From a checkpoint of a small transformer trained on Wikipedia.
Size: 9 layers, width 768, MLP 3072 GELU, 71.6M parameters.
Architecture: LayerNorm before each block, biases, tied embeddings, normalized queries and keys.
Training: a variant of Muon for these matrices, 907M tokens, 9783 steps.
Each number is 128 + 32 x the weight over its row's rms, rounded and kept within 0 to 255. Layers, rows and columns count from 0. The size above them is the row's rms in percent of the matrix's.

# layer 5 MLP down (transposed), 3072x768, rms 0.0327, rows 1411-1427, columns 0-95
size [100  97 111 102 118  89  99  96  90 103 113  98  94  97  95 101  95]
[[196 122 197 155 144 137 135 124 144  99 140 111 112 171 103  50 122 147 144 164 128 126 169 102 162 122 150 106 187 124 109 115  98 189 154 116 143 133 100 150 114 159 159 132 185 102 121  85 207 148 128  51 116 106 134 100 126 174  74 104 130 174  93 137 111  96  93  90 135 141 174 115 120 120 219 124  80  57 132 169 105 156 138 135  67 158 155 130  91 132 181 150 131 164 118  80]
 [119 104  68  97 166 117 139 174  92  99  91 156 101  51 113 109 148 152 111 172 105  89 176 152 150 134 150 157 152 124 110 111 124  94 100 156  81 174 113 131 124 141 183  82 119 175 144 130 146 143  86 107 121  58 114 120 126  93 115 143 123 111  95  63 117 191 114  60 124 178  63 147 103 137 151 111  73 129 107  81 140 103 156 117 169 126 137 134 108  65 129 130 159 112  78  95]
 [138 181 121 142 168 147 139 108  99 137 132  96 155  91 116 107 134 120  98 132  83 146 144 134 140  77 122 192 101  54 110 154 147  85 135  75  86 154  57 109  95 126 155  81 163 154 134  74  77 111 129 133 134 133 151 123 103  95 157 137 121 137 140 150 150 144 117 139 163 125 120  96 124 118  90  46 167 115 185 102 159 122 152 100 186 142 114 168 142 187 101 113 124 100 106  75]
 [126 128 137 144 180 123 156 143 123 150 106 149 106 150 109 181 132 123 101 173 119 118 143 184 138 132 168  65 120 127 106 178  59 105 112 145 120  95 175 127 151 126 139 129 121 130 149 104 104 124 124  89 125 151 141 115 117  70 123 119 177 130  97 104 194 131 131 131  64 135 113 126 148 171 144  90 149  70 109 119 129 173 157 134  96 111  97 129 152 188  60 111 149 116 143  94]
 [ 86 107 117 116 122 171 160  61 137 150 118  86 131 117 121 114 155 132 137 137 152 106 153 138 132  70 150 157 136 111  62 151 138 150 112 154 149 113  83 126 144 132 115 160  86 123 117 186 181 140  83 108  62 165 127 141 188 159  60  92 102  91  96 122 123  90 110 196  82 142 130 128 124 175 114 132 138 129 146 181 153 101 159 131 127 108 117 121 127 189 164 139 155 164  88 142]
 [149 148 105 102 134 130  78 126 129 136 184 124 214 104 197 193 107 112 167 145 110 161  91 148 117 149 131 116 112 136 120  93  84 156 125 112 151 136 128 126 132 158 134 122 148 119  61  95 188 191 108  68 125 142 140  81 121 126  81  99 107 118 128 112 114 154 112 146  67 123 139 152 127 129 111 137 120 138 131 185 112  21 177 120 144  60 132  87 140 122 101 131 131 123  93 122]
 [131 114 106 123 121 111 162 152 106 125  82 133 161 169 175 150 104 145 195 156 103 172 166 121 138 183  96 123 140 109  94 141 138 135 137 123  91 148 145 135 160 184  55  93  78 148  80 160  57 110  80 133 122 164  99 114  99 108 142  82  71 184  86 150 146  88 118 115 147 159 135 119 169 112 121 132 107 148 120 123 131 178 132 100  98 168 102  91 131 203  77 146 101 134 147 193]
 [123 128 132 108 116 107 153 124 173  70 130 145  72 125 106 149 114 134 146 133 121 130 134 174  96 142  93 116 127 109 135 103 101  79 118 111 128 107 100 114 136 161 107 108  93  70 146 144 143 152 105 133 166 114  66  87  72 166 150 173 101 163 171 140 169 168 146 150  85  89 148 162 113 176  96 112 112 148 126  61 133 159  67 135  72 104 189  74 121 155 167 196 112 109  59  86]
 [158 122  92 129 106  88 123 130  70 136 171 147 115 178 162 130 119 152 136 127 151 106 125 150 120 164 136 132 114  60  81 132 134  70 151 111 125 130 134 103 104 204  51  99 124 120  90 123 123 117 156 116 141 155 199 106 151  73 151 153 119 124 137  79 125 128  59 141 122 139 136 124 135 110 114  97 192 120 114  84 158  62 121 125 135 167  63 115  71 196  82 162 142  77 171 143]
 [160 136 162  83 148 147 142 161 108  46 138 179  95 139 123 182 113 162 172 154 199 111 123  88 130  88 159  89  47  79  96 135 125 104 120 158 124 143 148 135 126 111 171 159 135 127 149 135  30 120 112 195 128 145  96  62 143  92 104 164  92 186 129 112 138 149 124  97 148 156 112 118 148 133  98 136 128 148 161  95  99 145  93 132 130 128 101 128 171 105 142 162 158 142 140  98]
 [ 59 114  70 222 184 114  95 108 135 102  95 171 171 184 149 167  98 137  97 162 122 114  99 149 165 103 148 156  96 216  78 122 159 131 106  93 170 140 108 173  93  93 121 117 156 144 122 163  93 150  89 171  89 123 144  99 173 136 176 156 137 131 103  71 145 138 108  81 133 129 120 164 106 184 186 147 101 119 140  85 125  97  64 110 158 126  58 137 135  77 118 183 131 138  25 170]
 [ 93 130 148 145 114 106 127 136 112 140 130  77 117  94  69 127  93 113 131 145 136  65 220 111 128 106 131 145 140  82 126 104 196 134 117 120 132 132 141 103 114 167  91 202  93 146 115 134 182 167 114 124 140  68 131 189 172 161 179 123 140 133 100 102  81 120 154 119 177  99 181 128 135 168 164 135  93 108 125 153  71 168 117 141 129 105 176 123 135 136 152 131  83 112 159 104]
 [136 114 130 191 146 128  79 164 135 131 175 150 114 250 115 169 120  86 115 113 159 114 132 102 162  97 121  97  99 147 112 122  93 109 168  76 108 111 131 119 162 158  91 105  90 120 112 136 165 106 142 118 146 137 107 136  83 112 129 117 139 109  82 162 114 120  69  69 140  99  74  90 182 143 142 126  61 133 183  96  80 190 195 169 107 170 115 134  95 157 219 145 116 108 119 151]
 [139 106  83  56 162 104 143 112 113 143 100  78 122 151 120 162 172 125 149 112 111 190  99 136 197 164 159 109 107 140  87 119 154 138  83 132  69 169 148 167 102 116 166 156 126 169 159 117 138 153 104 107 118 100 133 103 165 110 151 131 154 144  93 124 106 124 217 125 170 143  97 131 136 114 165 107 141 104 131 114  83 107  94 148 143 101 142 136 187  96 102 135 127 153 113 120]
 [121 162  71 163 131 138  86 103 116 140 173 121 128 107 147 125 127 114  97 140 105 109 134 144 152 232 209 144 114 142 135 117 140 130 116 125  78  79 110 113  95 113 119  81 210 138 103  64  92 152 154  81  99 121 208  62 123 116 106 119 135 135 164 178  76  76 120 137 135 108 100 182 146 183 104 147 145 166 102 160 182 145 135 155  75 161 180 167 157 141 152  67 127 189 166 134]
 [110 123  69 156 148 138 115 160  83 171 108 163 140 133 177 149 154 113  78 117 111 155 134 111 132 170  80 164 160 155 120 118  69 166 144 137 162 144  69  78 144 161 157 120 177  69 131 137 167 111 114 103  80 151  86 100 129 127 172 168 131 149 170  69 118 153 117  69 141 129 158  88  96 125 110  43 120  79 154 141 150 120  91 115 171  99 187 153 166 175 187 148 123 102 153  88]
 [139  97  89  96  77  89  83 110  93  57 104 172  98 175 118 195 131 141 155 149 108 152 168 131 115  75 170 143 167 128  87 151 150 210 116 149  91 134 111 133 119 124 177  99 117 133 133 156  97 113 172 196 165 151  79 195 114 179 113 126 143 174 145  99 162 127  83 113  98 104 140 198 151 167 121 136 156 126 122 110 145  75 127  61 123 130 115 202 164 171 105 120 104  78 139  97]]
# layer 5 MLP up, 3072x768, rms 0.126, rows 1412-1427, columns 0-95
size [100 110  98 112  95 101  95  90 101 106 102  96  99  98  99  95]
[[119 120 195 141 133  99 139 120 101 127 127 184 157 100 140  81 146 119  98 125 116 162 131 139 177 177 172 137 115 138 122 150 147 183  88 168 139 103 148 130 205  93 142 111 104 101 134 140 110  85  89 129 104 132 164 167 125  95 108  74 118 110 120 162 169  94 130  97 138 180 127  74 157 117 107 176 126 123 167 157  78 134 120 180 171 131 162  76  88 154 132 127 119 136  77  98]
 [204 131  97 168 165 111 126 147 134 138 132 164 147 130 141  92  99 123 170 156 106 101 100 115 114 118  93 129 143 172 143 133 161 145 103 160 126 132  80  86 121 131 118 112 118  80 125 131  84 107 118 135 152 134 130 144 174 132  71 135 147 106 117 106 137 169 159  93 144 134  95  66 142 162  75 105  71 140 118 181 131  81 142  94 142 135 177 154 126  75 154 107 109 140  37 112]
 [ 70  98 172 132 152 138 122  75 101 105 123 131  70 135 141  93 117 143 104 156  94 179 114 111 176 179 215 144 164 200 104 151 112 156  59 162 165  99 108 116 132 100 128 112 199  97  67 148 170 125 111 143  89 103 105 145 118  94 123  98 103  82 158 164 145 187 161 129 199 100 150 147 116 194 119 192 162 104 113 123 237 156 139  88 168 127 155 151  73 115 186 118 170  82 118 184]
 [107  88 123  98 152  91 152 125  83 160 178 145 169 171 143 127 125 158 152 112 166 159 145 123 156 123  95  98 161 145 144 154 145 163 184 122 146  97 184 127 180  66 159 165 105 160 127  46 118 128 154 152 118  96 143 143 131 132 141 136 120 117 165 145 148 136 156 148 102 188  96 157 148 143 122  94  82 193 170 113 102 101 112 158 104 122 164 159 128 105 114 157 125  80 121  68]
 [150 192 106 194 111  52 238 129 112 116  96 162 166 103 115 133 147 134 125 125 118 108 118 146 138 106 148 120 143  55 159  82 151 141 178 140 117 132 159 126  97  78 123 146 147 180 110  86 148 148 126 174  93 111 154 101 197 157 118 162 159 140 146 114 108 159 156  91  79  78 163 157 137 125  82 157 138  83 156 101 119 127 105  76 177  98  43 170 119 167 116 181 121 154  97 132]
 [127 109 103 111 165  89 148 135 200 125 177 125 110 152 131  93 120 107 132  62  87 128  98 108 101 123 147 170 133 141 120  83 174 130 162  94 137  88 130 139 123 148 137 182 137 161 130 109 124 172 165  76 134 111 141 124  76 141 132 120 139 107  77 110  92 147 139  82 125 121 111 169 129 114 136  85 135 134 118 123 146  92 122 169 167 145 160 165 135 143 141 126 116 133  82 154]
 [ 73 132 158 173 136 131 107  95 107 130 143  94 127  98 144  72 104 106 143 185 143 157 135 125 175 140 154 177 163 123  69 104 149  95 168 117 135  92 152 158 112 128  70 126  99  64 126 120  88 150 101 149 138 126 132 147 137 180 138 109 174 215  62 152 152 133 129 145 139 183 128 163  58 138 120 106  73 161  90 131 154 161 107 130 136 142 115 140  83 129 139 110 137 105  92 118]
 [109 113 115  87 194 135 122 119 107 148 138  86  60 114 111 114 138 111 135  90 151 149 140  72 214 117 185 158 182 142 169 137 113 105 133 118 106  83 142 156 165  91 122 135 117 126 146 170 123  89  84 138 115 117 102 141  89 173 107 127 126 127 106 185 114 127 172 149 166 119 114  78  86 152 112 159  96  64 158 139  90 241 193 116 124 127 105 125 109  94 133  84 121 115 100 132]
 [129 120  94 122  85 106 139  78 144 153 108 194  76 157 219  74 121 139 117 142 112 122  93 125 146 165 125 156  78 155 147 129  34  81  95 110  71 187  96 169 143 140 148 127 153 148 124  89 157 159 123 181 105 192 134 144 112  86 117 119  88 134 138 143 175 136  92 151 121 112 168 185 101 159 136 148 161 126  97 145 109 131 132 153  94  99 116 150 140 131 124 144 135  67 158 183]
 [131 118 105 131  97  86  79  51 151 163 158 198  68 152 170 158 135 190 177 125 155  93  98  78 118 169  53  80 113 129 152 131 132 204 149 139 122 117 107 173 171 157 165 155 172  83 155 137 113  81 128 146 149 151 122 137 205 169 116 135  67 109 126 116 145 200  98 100 128 168 104 135 165 110 119 102 176 142 140 128 135  86  92 145 176 143  86 114  96 193 127  79 149 131 151 137]
 [201 140 174  81 226 130 206  85 112 123 142 137  86 145  99  56  79 136 106  73 164 147 102 162 129 125 154 171 149 147 111  76 133 105 156 101 153 112 129 163 125 132  92 145 123 106  88 146 102 173 154 143 176 115 154 152 177 174 103 152 142 120 151 119 131 126 172 136 168  56 114 129 135 150  77 131 206 132 167 134 213 124 151  99 176 138 114 189 147 117 146 126 122 126 111 168]
 [147 184 174 141  94 106 143 104 143 181 141  90  96  69  84 135 114 139 163 161  83 167 136 147 182 158 178  96 110  95  96 182 176 184 131 149 103  98 161 145  80  92 137 174 149 156  87 118 121 159 155 122 127 108 100 106 139 162 139 156 173 153  77 117 125 138 155 112 157 129 124 162 134 158 175 111  85 122 183 123 136  76 155  91  90 184  65 110 159 105 153 131 173 214 162 163]
 [139 126 122 122 137 140 102 100  54 194  48  87 129 106 146 100 106  61 166  66 159 138 171 136 116 137  85 162 184 161  83  98 125  46 141  83 158  78 128 137 120  90 112 120 128  94 158 135 146 103 146  89 146 129 140 107 139 127 150 136  97 138 132 144 168  77 185  89 137 170 122 109 173 116 112 168 150 117 113  64 213  38 125  92 137 120 133 138 153 142 104 151  58  89  76  68]
 [ 99 124 124 110 132 164 145  74  64 144  40 141 139 119  76 163 152 149 148 108 172 112 176 134  90 124 111  93 106 122 110 124 159 158  99 131 105 117 145  76  83  78 170 200 154  97 119 143 164 114 129 164 193 143 123 136 149 142 107 144 103 140 115 114 136 206 123 153 169  80 142 113 129  61 130 126 121 157 145 138 104 117 118 125 166 166 144 106 129 156  97 124 156 115 113 137]
 [ 94 118 109 134 108 180 121  92 178 114 107 172  91 108 121 113 127 130  93 102  92  96 146 127 134 115 125 143  92 126 142 128 117 124  77 137 107  65 169  75 127 113 148 151 127 138 116  94 163 120  82  94 127 126 103 137  82 151 114 103 133 109 130 149  96 175 151 151  98 103 166  86 168 161 110 161 121 181 143 108 169 121 125 133 116 126 160 120 128 122  98  93  80 134 177  72]
 [113 186  62 116 178 145 152  85 122 120 147 133  52 133 130 144 106 119 153 105 127 126 127 116 138 109 168 114 140 175 120 158 147 157 112 129  74 121  29 149 102 120 187  98 155 128 123  52 189  78 133  78 112  74 128 184  99  78  90 136 175  82 154 166  84 119 114 154 169 189 139 159 125  84  85 131 180 123 186  68 111 119 158 167 185 158 141 178 128 154 122  65 115 126 155 103]]